config = dict(
    n_layer=13,
    d_model=256,
    n_head=8,
    n_kv_head=8,
    head_dim=64,
    d_mlp=832,
    vocab_size=2048,
    activation='swiglu',
    norm='rmsnorm',
    norm_place='pre',
    norm_eps=1e-05,
    positions='rope',
    rope_base=10000.0,
    rope_fraction=1.0,
    qk_norm=False,
    attn_scale=0.125,
    bias='none',
    tie_embeddings=False,
    parallel_block=False,
    init='uniform',
    init_std_qkv=0.0435,
    init_std_o=0.0,
    init_std_up=0.0435,
    init_std_down=0.0,
    optimizer='soap_variant',
    lr=0.0115,
    beta1=0.95,
    beta2=0.98,
    weight_decay=0.055,
    lr_head=0.00359,
    grad_clip=1.0,
    warmup_steps=200,
    schedule='wsd',
    decay_fraction=1.0,
    decay_shape='linear',
    final_lr_fraction=0.1,
    batch_tokens=262144,
    seq_len=256,
    doc_mask=False,
    train_tokens=547900000,
    steps=2091,
    dataset='wikipedia_en',
)
Each number is 128 + 24 x the weight over its row's rms, rounded and kept within 0 to 255. Layers, rows and columns count from 0. Numbers have three digits each. The size before them is the row's rms in percent of the matrix's.

# layer 5 attention output (transposed), 512x256, rms 0.153, rows 3-28, columns 0-127
092:170108121131139138115096136105123144160140113124084069154107156078135143151122146129153127123120175134161140108119125143107132115161138127112136137084122041164111124078145117136103135125148106121086139099188148173105128135143134099097141142120110103135135100134128120137125136129110110134146114156097126143099163151167139137169152151136138106132146140114120129086143078140120152112123
095:111134136117149143132148117162092110145125147130137118110143106163104124124165155135114162168133131102119160123135136094108135164129141095138107156121138169105076133121098112124153158182134116133145106135165093147082125101138126165121136169151111100112131134103131161081147120111105099138158149143151168144137157133156151121135160133059138120147149145125129105139167113123124129162126
094:145153093114137122114116107163149118112147167131186141118148083093143124134170139155123166137170115153146131160135165160164137120115158070117123113172100111150176173133157129126093107094088155167116102158188113130142156170137094116113153110132137151127124131119152124129094154131116110125141170143171137116108116113098177148087167111139143111119067103134139110123127143151070143093112
089:124135132122127108119141150070124117144130056175147082087131135130088128115119147164130156091134133178116096147154136144104121168130132103132118105115119159177159132124118159135154106151138139136123165101118113139118094163102121155136143111124136150113179148101102096146086123081154117145149129123129134148128087130145142142133135095132148162109128105122085130142129089138115167162152
101:114079142092120154139149060145085150130087125097113119107143119126128166147156085137143124169108089142154128128166134067170065098112108146147123115123124111140122137133119131139122125137135165124144088122106116156143129153166104126147100123121129105114106100102114154132133152130093126146114099138150122108110137129145100047123144116129162114123104122122167142140107063130126144118124
097:158119118181134135104104080130135082150112112086073117145150127093126167154157141146125130126132094153131150097120149107135128180146132154141171122118141083089137163124112142122134132087099124133120127141184096163044122138152125119139111144129100141111135098112106152123096118156125140093103112176137089116143145089126158098123096101138130127158101165099106079146127115128119127139159
092:126135114113116146129122139084132129115186117140105161111167128133163060139110109097086118144131140115107140130159108108142135112156124111103138147157117169094119149167131113091111093120115148121156139129136101107141183132102146110146163150149077133135129109183121151130142133123138150126116116112130099099134124064122121123114099099118104123124130141137159151080130103154116178167120
096:143055113086179122083110117119155119122094146108131082098122094130142121095114080120077140119161094109093135167147125121120103107133148105153111138147161150088138126095134133141110160119112091151146118099150105106115128125102139101110119142140153140080124147168108169091102138142141144151142108163134103163122155111153129129154187162136133124142129112118109158114137118094086122114144
095:156131164165139125110104130143128096152140094144127115098094167091143107137094150150128122169115139109086120128150135124124126140123106102101093146097158143143119089089147152142145160108080119142095151092123192082154107157132126093116121114142120095120141120151140147130068131134099137132112111185086107071092104140176166155133137117149158092131143159126131115117107120126138166123144
098:106168118163122117137101148180151129144115122103157127115138117142099139091118102165155135126133083107159117156125145127146158142121163089163114089125119157097127121119103125164108100125136130127127094154170146120120140135159136115132137094184115150101097150116130086138133102137148137134112118138100178143124127109099124122119115109137127144154111116115121167145130117093136133142084
088:109181192130173159120147104134124080093129125145124116114143118117176091132088140115163112162063143142111147139153142133162137102140123121106126086127086139157108099089116134132155112114079088109147131156138091136124133134085157157111090138127079114117137123169082111135168091103127144099117139135163143175107164163134134147142112120159139102135143130118119105165105111109098133183129
096:092131125149142120140127118150117160139155162127141109155119118176109198115133177126085117166158134147095183128134120124137146136130143137174146136101133106135128155149117169144131143125165092143136153123127165101102151096146118122140119096113139164129151121140113106149122134105083158122112076126149157133123126150151139131137135135140143079157137125148144121129118110143166162104158
093:136106140128110112139114091174161078130093144134135130135157123122149146118115145119120115106131104124141173124124110104095144122084156133113136177113121109155126103167161075148156101122127146155071089117144128127089142178139149104144126149155111159150178115173108132162118107131142087122112111147118117146136103094087085109105139125111099140160148125131134136089073155101131148085094
096:113091152124123157113169162169133138092096129121114142131151204162141176152106085099113114091124121115162084130146126140127152118129162105118107137162093116125125066124120111150138147121138123120125199157121140129154130051124104137134155112105084158146144106099121122156075111097084120107107155105124090135136130139145167119107082141132152160148164098093105147110144111141119129129121
100:136134085138142146095163141146170115093155128150123117168118142135108070120130127117123151094137141173146077149146097110141135150136115113113112120119164167122142115137138152121171106151132134120064132119070145120108126119130111137098108161156127145124110147115117106136120148143117161136136116148131148133085139140139148106136138143119142095101135133119121127109161170123139125185143
096:136109107142141129102164165137161145177117143154121104122092098116112153107136136124118123155170113120141155142126115123172119108157172142158094118147151156126095125150077069178124118151119111090140131145107159116089091125177130110102114136076135128138080111130142070098108133139122151127147132146155155142160129109128113157121134137129101149088119119155162137130131139175123119150133
091:122120127133109142057147113121105115135100146148129123118122084116108128127098183119099144118095113122137086066125115122126194147136133164138126088089138117110154076143130088149110134124130086097071125077097103135151127119122166121145142128109121119137102174171137147141141124153126150114106168122159112105159144135140144098143089141108172132126121151111165109188106081172117133122095
097:168130124142124142148131154133092151132109127122122138163153134115123133146167150151109146104152192126110131164116116128164115119130134141072144134143119144130112118111111124090129161116114068135118126156134161133160193133128105152164154145141139113092132090124099135117099130145123070134167135138107114169131149125134166101173105118077124115141123159130150102137100105158123135101139
096:087106091131148150132161148120152131110105127100149131150146116095173124107129131141093137143132122128108141154140150118140125135103111121148106128124096089135120142126057122090107127132160111179141109103151095138098129167095128160096129106126144080114085118113127131168167086155117119113133148151163073120133144148118120128141108165163125110120091181098085168130098133081085123136138
093:090107066125125136144116115159127164076105158097142148154116104133108122112113150106110118094102155129129142139098122131141154141122128109110137167121176084129153117096179127129113139160150186150140078123146093140154116171147096131133138134107129141140097138156097110108091112131144146145139122112133117104104132128103143133114113134094095132144057118105130135142132105181136085134112
101:143109182107151108120150079138121137124098145076133157141164101118138119109133149146123119138122132129103108109153124131124157141111144136105126118109127138102100146143136157131165104118132150146133126100113149096109114113170125119129101144118120134134100117108142166116133111142144129149144129140106140142122173105126142108112153117125133152142110135105127120187124109068183200189075
095:120148116155118192131148157160179103113127150121153075102125137128165137154119145112109112157185147138097142108084129145108150091083137142128149104132110129125138177077118140155083113149126154120139142118131085168112124100107140133178188084108118123106103112159175147148130150127104158082104114105103163106106152123104113129172111136134127118096139125106118155128116084205116133102130
098:162128131148157108129111169086149131108124094154146089139132160104155162140137128192117130155104163143140149144105138147134120109164118122128149112113116116115112143134173118168107110161102133166141133145154076129123129109135132114182133115112150109137144124123142110124136054121164167170145108117155078112132140141122105110093141125142140125177148147147114112086132136092126109118100
097:146138114167117109150160092114147142123124122136158153131129147106126094069106147130175138126139122141122094114164117209111138125144167156146108160123141132087134171180112117146104149104113141110086115103126157133142149112127126095109153113128129135120156125103146156101155135110105148131134084138106143117121126181138131130078104128123129103105133098113114139147109075163134113119125
090:120092159096067096135136125132143150127128124119129136107127131130135107116109129143113141138145138132125089144139155109127146122167108129150124155128148136115107116131105177114118179126124121111114124098116147153159133143083104149098128099140100157137099163145141109106172172110094134100158107117139137134078082098127137158124110103144122157097112103147171125144096155079100114136138
095:137095151111128151133142103086132105121127143089106153134189168154120148175120093084126123110187139132092142116127121141141144118163181098099106112108124122123137125130170119126119123123134140178097137148145165086150150113123135134118120164089127114118085126139140122081131114138110140114132120108095130144135136136118091143115136140109112127125146126105086138106174129114098137102114
# layer 5 attention value, 512x256, rms 0.168, rows 4-28, columns 0-127
097:124090144129120122109112189087151136117149133129140174128148105144135094129169104133155129068178124132102141099124100163105115089109132097157149123135147113149138151164109133115126132103120155160119107155137203126109126161108187125154129126130152138152132112052106112148116132172162174089145159111169110170146128152125147122133118132150152141148123131133116095131114117097140115155127
093:120142126139106121114147123090143100178113132120133136129113155105118113109088118139123142148110082108163123129139111102137105132119105102095124159141136115124108102141081130145170089112124109138140184136153145131141120136125122095097135116152080140148129123180133136069162143105163093141078141102111122128147107133099109118113100152127175133114132168093080141080143100141147123149131
092:097109148168143137119125149166140131116079109099110128089113086122111117189148123101144135130088133128174166149060137138112128091139115134138190162160130147113128119141092150135093105132139102156125116157140125176178129170158102142115114131150117085148082073112118138144137174113133101132124162103134128125122119141132118170125144121123146122136075140153123142092182147164111146110078
103:120132082183137125148101152151154140106150140099148112123146161161152141101102145156149106094101098106131116172132100136157134119123142145155108193163158145142141138060107109129137131152163116143108131123156142132089115130142119140153100135104139069145135146124124100109141114130130120114111113083194088137167118152175157130101099088118076103176124105118129104107160101164110105143154
101:168146138160120127166121153141150098116154131155152106091125120118123146133128118107167161120102105081094103114104138102130108133089109150166108140125130172102103076153118082092108154096131140089124077118144144111111140129119125140107109096122139158163136158146136074077138098094112090150120151102159115129164131148126130120154157178117132147120088119117139114124122085093149112145176
090:135107161133152090150177133104117108115147128125130155122124132140131139109130144172108181107172161106144146173113093125176160106093105132114155114122099103170139140102128165119111113159162156120138126103108142170117096140135106122128109162127090130118129147102134169162130154116132113122169076156125114093154169148133124123136109119098172137126138138152132072094082098089133152092122
094:129132153138061134151114151131126142146137133156113111150119137107144117126163083159147150154124142132142149116117097100160122130132150109121133137100136163116084150107134122123124132110135119121140163143105121130096157124200116105162121151146124109132136119086135109128131118121155098169123120140101097156169111157120165122092148121125164154156135136110126095169096111180108128153132
096:098117141126126176130143155137164107108126100127147071140139079180098101149128145144107139096103133112117135147100155147146123118109141125115154086155127110111139169136124114156136137118149108131144130156165129118108093118126125114153122118160121132102118128118101165111103129087103085129110125099180124152136109108102148114108141148130114133138077119138127115078118113181110148106112
098:165107118174158111131158132131114159130127146132134129137121077161101105114172099133112114120161116121159133091129118105090106135165176155109108138136104145132159114154151156164103159151092123128143139118142164121131159173110137134143114097151113132211100167142115169162143162109106111081127114128126131094136090144127127111131117117150156102172124115145112152154153119163079135113156
089:088114141147095114157119150094076106136140111147111144088120147145086179133147111075087108094188172161150134139109158123135133131129157136086088121146155127156099115113169146122099113119151117112115154130111128186094133117114111131135123138143147148149162107112122141098139104137137186170119127162111148132094120139100140107128164145104125096095107128084099104085088140136131150106080
094:128120096122124141167153093120139142102103093146129154116105110082094154152137162136182144104091127110162115124126124124097120097158081090121131113091126087138141123111140083151181137131152155122092141105104142158136154119118102153110097137091078063143116126124122171113110170134109064151113133168119099163095150095130109115121109164128114127136102124089109152084144099156116088143103
095:105142138133126110133128149067121132132118096137131087139125144154140110129137139146128122149138155171132135127118128103148139127129107121126092116107131145176111140128166134131114123098105118128153123117139091088118124111092098113176104109135144134136099122131105086110138123140155122104125123139166116080135141097106102140129164106182108118149099106147132142129174090083120154127143
098:138148100176073172157155122160126106147118129148107091181109119132134138132086142116120176122142164116101096149112110090092138121153112136144156104156119068092138168103103141094129093109137163154148130112110107130115126111165115118128082117093182157106120147137153150170103143135104118123122130122122141104114136106143136120188117089117173115090115110152152112138074143116182175128111
105:130122138112098089122120125110125108122043144097113162105157085126149112129106126122141131117070135136110125122091106126174122147119084122121141152137138110138110130124161139117124140109095143096168148127146126117121121100091126092123159100168124146167173121095106152135157116126135126103138127118128165157128111148103139121113178120145137147133114163139118120117113134155106133120145
100:143110132135084118177163105130134143120116140157150205135130135115113085115110137109158145127147116108140137102159114121106121148171122117103109148117131106131130120118125164129139133160164102171128112117145121088159153105133142144136140127130169128105148111153102193143144098082117092102104133103088112157136145154159149093138079179131134181100132155138169109103108108102110131109120
100:146156180151136154155114118167117107124144144157143132125117126116139158096098114089174119142141148089094149157138172157075125100130117108128138116133113101142143133151141131129128138156146156113113130076140080046107162090181161149087152182083110125129118121129112096152094120130100165183154129160084085164155125128136124111174163146105081103095141120145141173127176104065160131143141
101:148119098127152171111078106116073106096109124140133110114122121096122179112113130123128098120113149145112167160169070167068145102154107101144118122124134098170138144107100130126151138156120099126129101104120104116175080146123107125166127098130134137125100150154139095134122129146149129133086130127125143150131123142118108114097134168112178131117142134124112126122097140095144133158103
097:127147173162125121095134144141146139176154106151111127129109104156112141115130085127144110130084114139105119140108131119091102124107126131151139106105108168099102119137124156177138092124113150121138174159106152146131132110129123136146120127129171158156130119166141158124101100117100123179116104091129167132116139147133150137134104096091153156148132086120068090154122107135159141111151
091:150112115155109132093135135101159155114115121138113134156147187118142148114125104150108152161120133128094145102133147140115114178113072154104110100109130117119123145157091133128119147132114131153141188114118143106100140112138083084103149104172118133120130156106137163129171171134157111126108156118100126148132171119130069132123120120147111085097151134126097126104183149102138076096128
104:133144093124082141143147138168145096122077139144163132106144114136140114123145129163140146075084078105149134175132137100103120131110118093158164154119154099115136161103107128158127149107103091140134161127137149128120111158152135147133104159179094052127150100104087114109126121134126117119143136076101123130149120120120138114106115141086070150104128122118119106097143120146119141082155
099:154165138160138129146152087152142138114126145151123163135130130161107189125105174144128157169149129127147115145154126121125121104156101121113139104114094123132115102127068099088102128143150117078123121137104175116127135143117127136067116163098153150134114150211175110164117107158163106169127156130121117120097135114170117168140108148076098125162156166106138119118161117124159104140120
100:135121104120135099125129182146132113132157132101092147132112116155093164159113140120152113087141134143093140174161142130124166132139112133116115157095151148099066101114105137129129157145086114132089122150110140118093127162145098173097066103133136119117102144118097077132123144158107131137107125118127123110117152095117126094177051145153104124109107104105133100117108097164141144154132
102:075132127128132129128161079110159127140147102130098163094135150150136107153131086109129089115147152113096150104115165101154123113073158085134168153111111119088141141139130130160102123173077154146178151155155109115094098105121164145091150111165097121138111096118121148112141131139154110108133131151118133137163137151142113122155167149102114135159149150120114168119165112129165134146197
091:094097114161153111102132114072171080141140138137105128138110126143134118085191126143161138131100131163171166125149087136161140111104166128106163146114150135185159186130121100122143127108132129125135115144158114157122133120159115137094180151101148143139081126117101132107147130138093180182094118107124127135132116113124075116151129167117134097117150190183121200160146145159103173124128
095:147174108133096140168120131129123118090141089167154142151113096168117125138119102140133140102103143157120097139142128085129125169107103094155119152163111128126206166140089135135103150127097114131196135147139118105116071098131101109136113091140116137130149131138103151132121136108153133146096107117124161074129105144112115129112121119176173160105099097115140143163153142102126125146114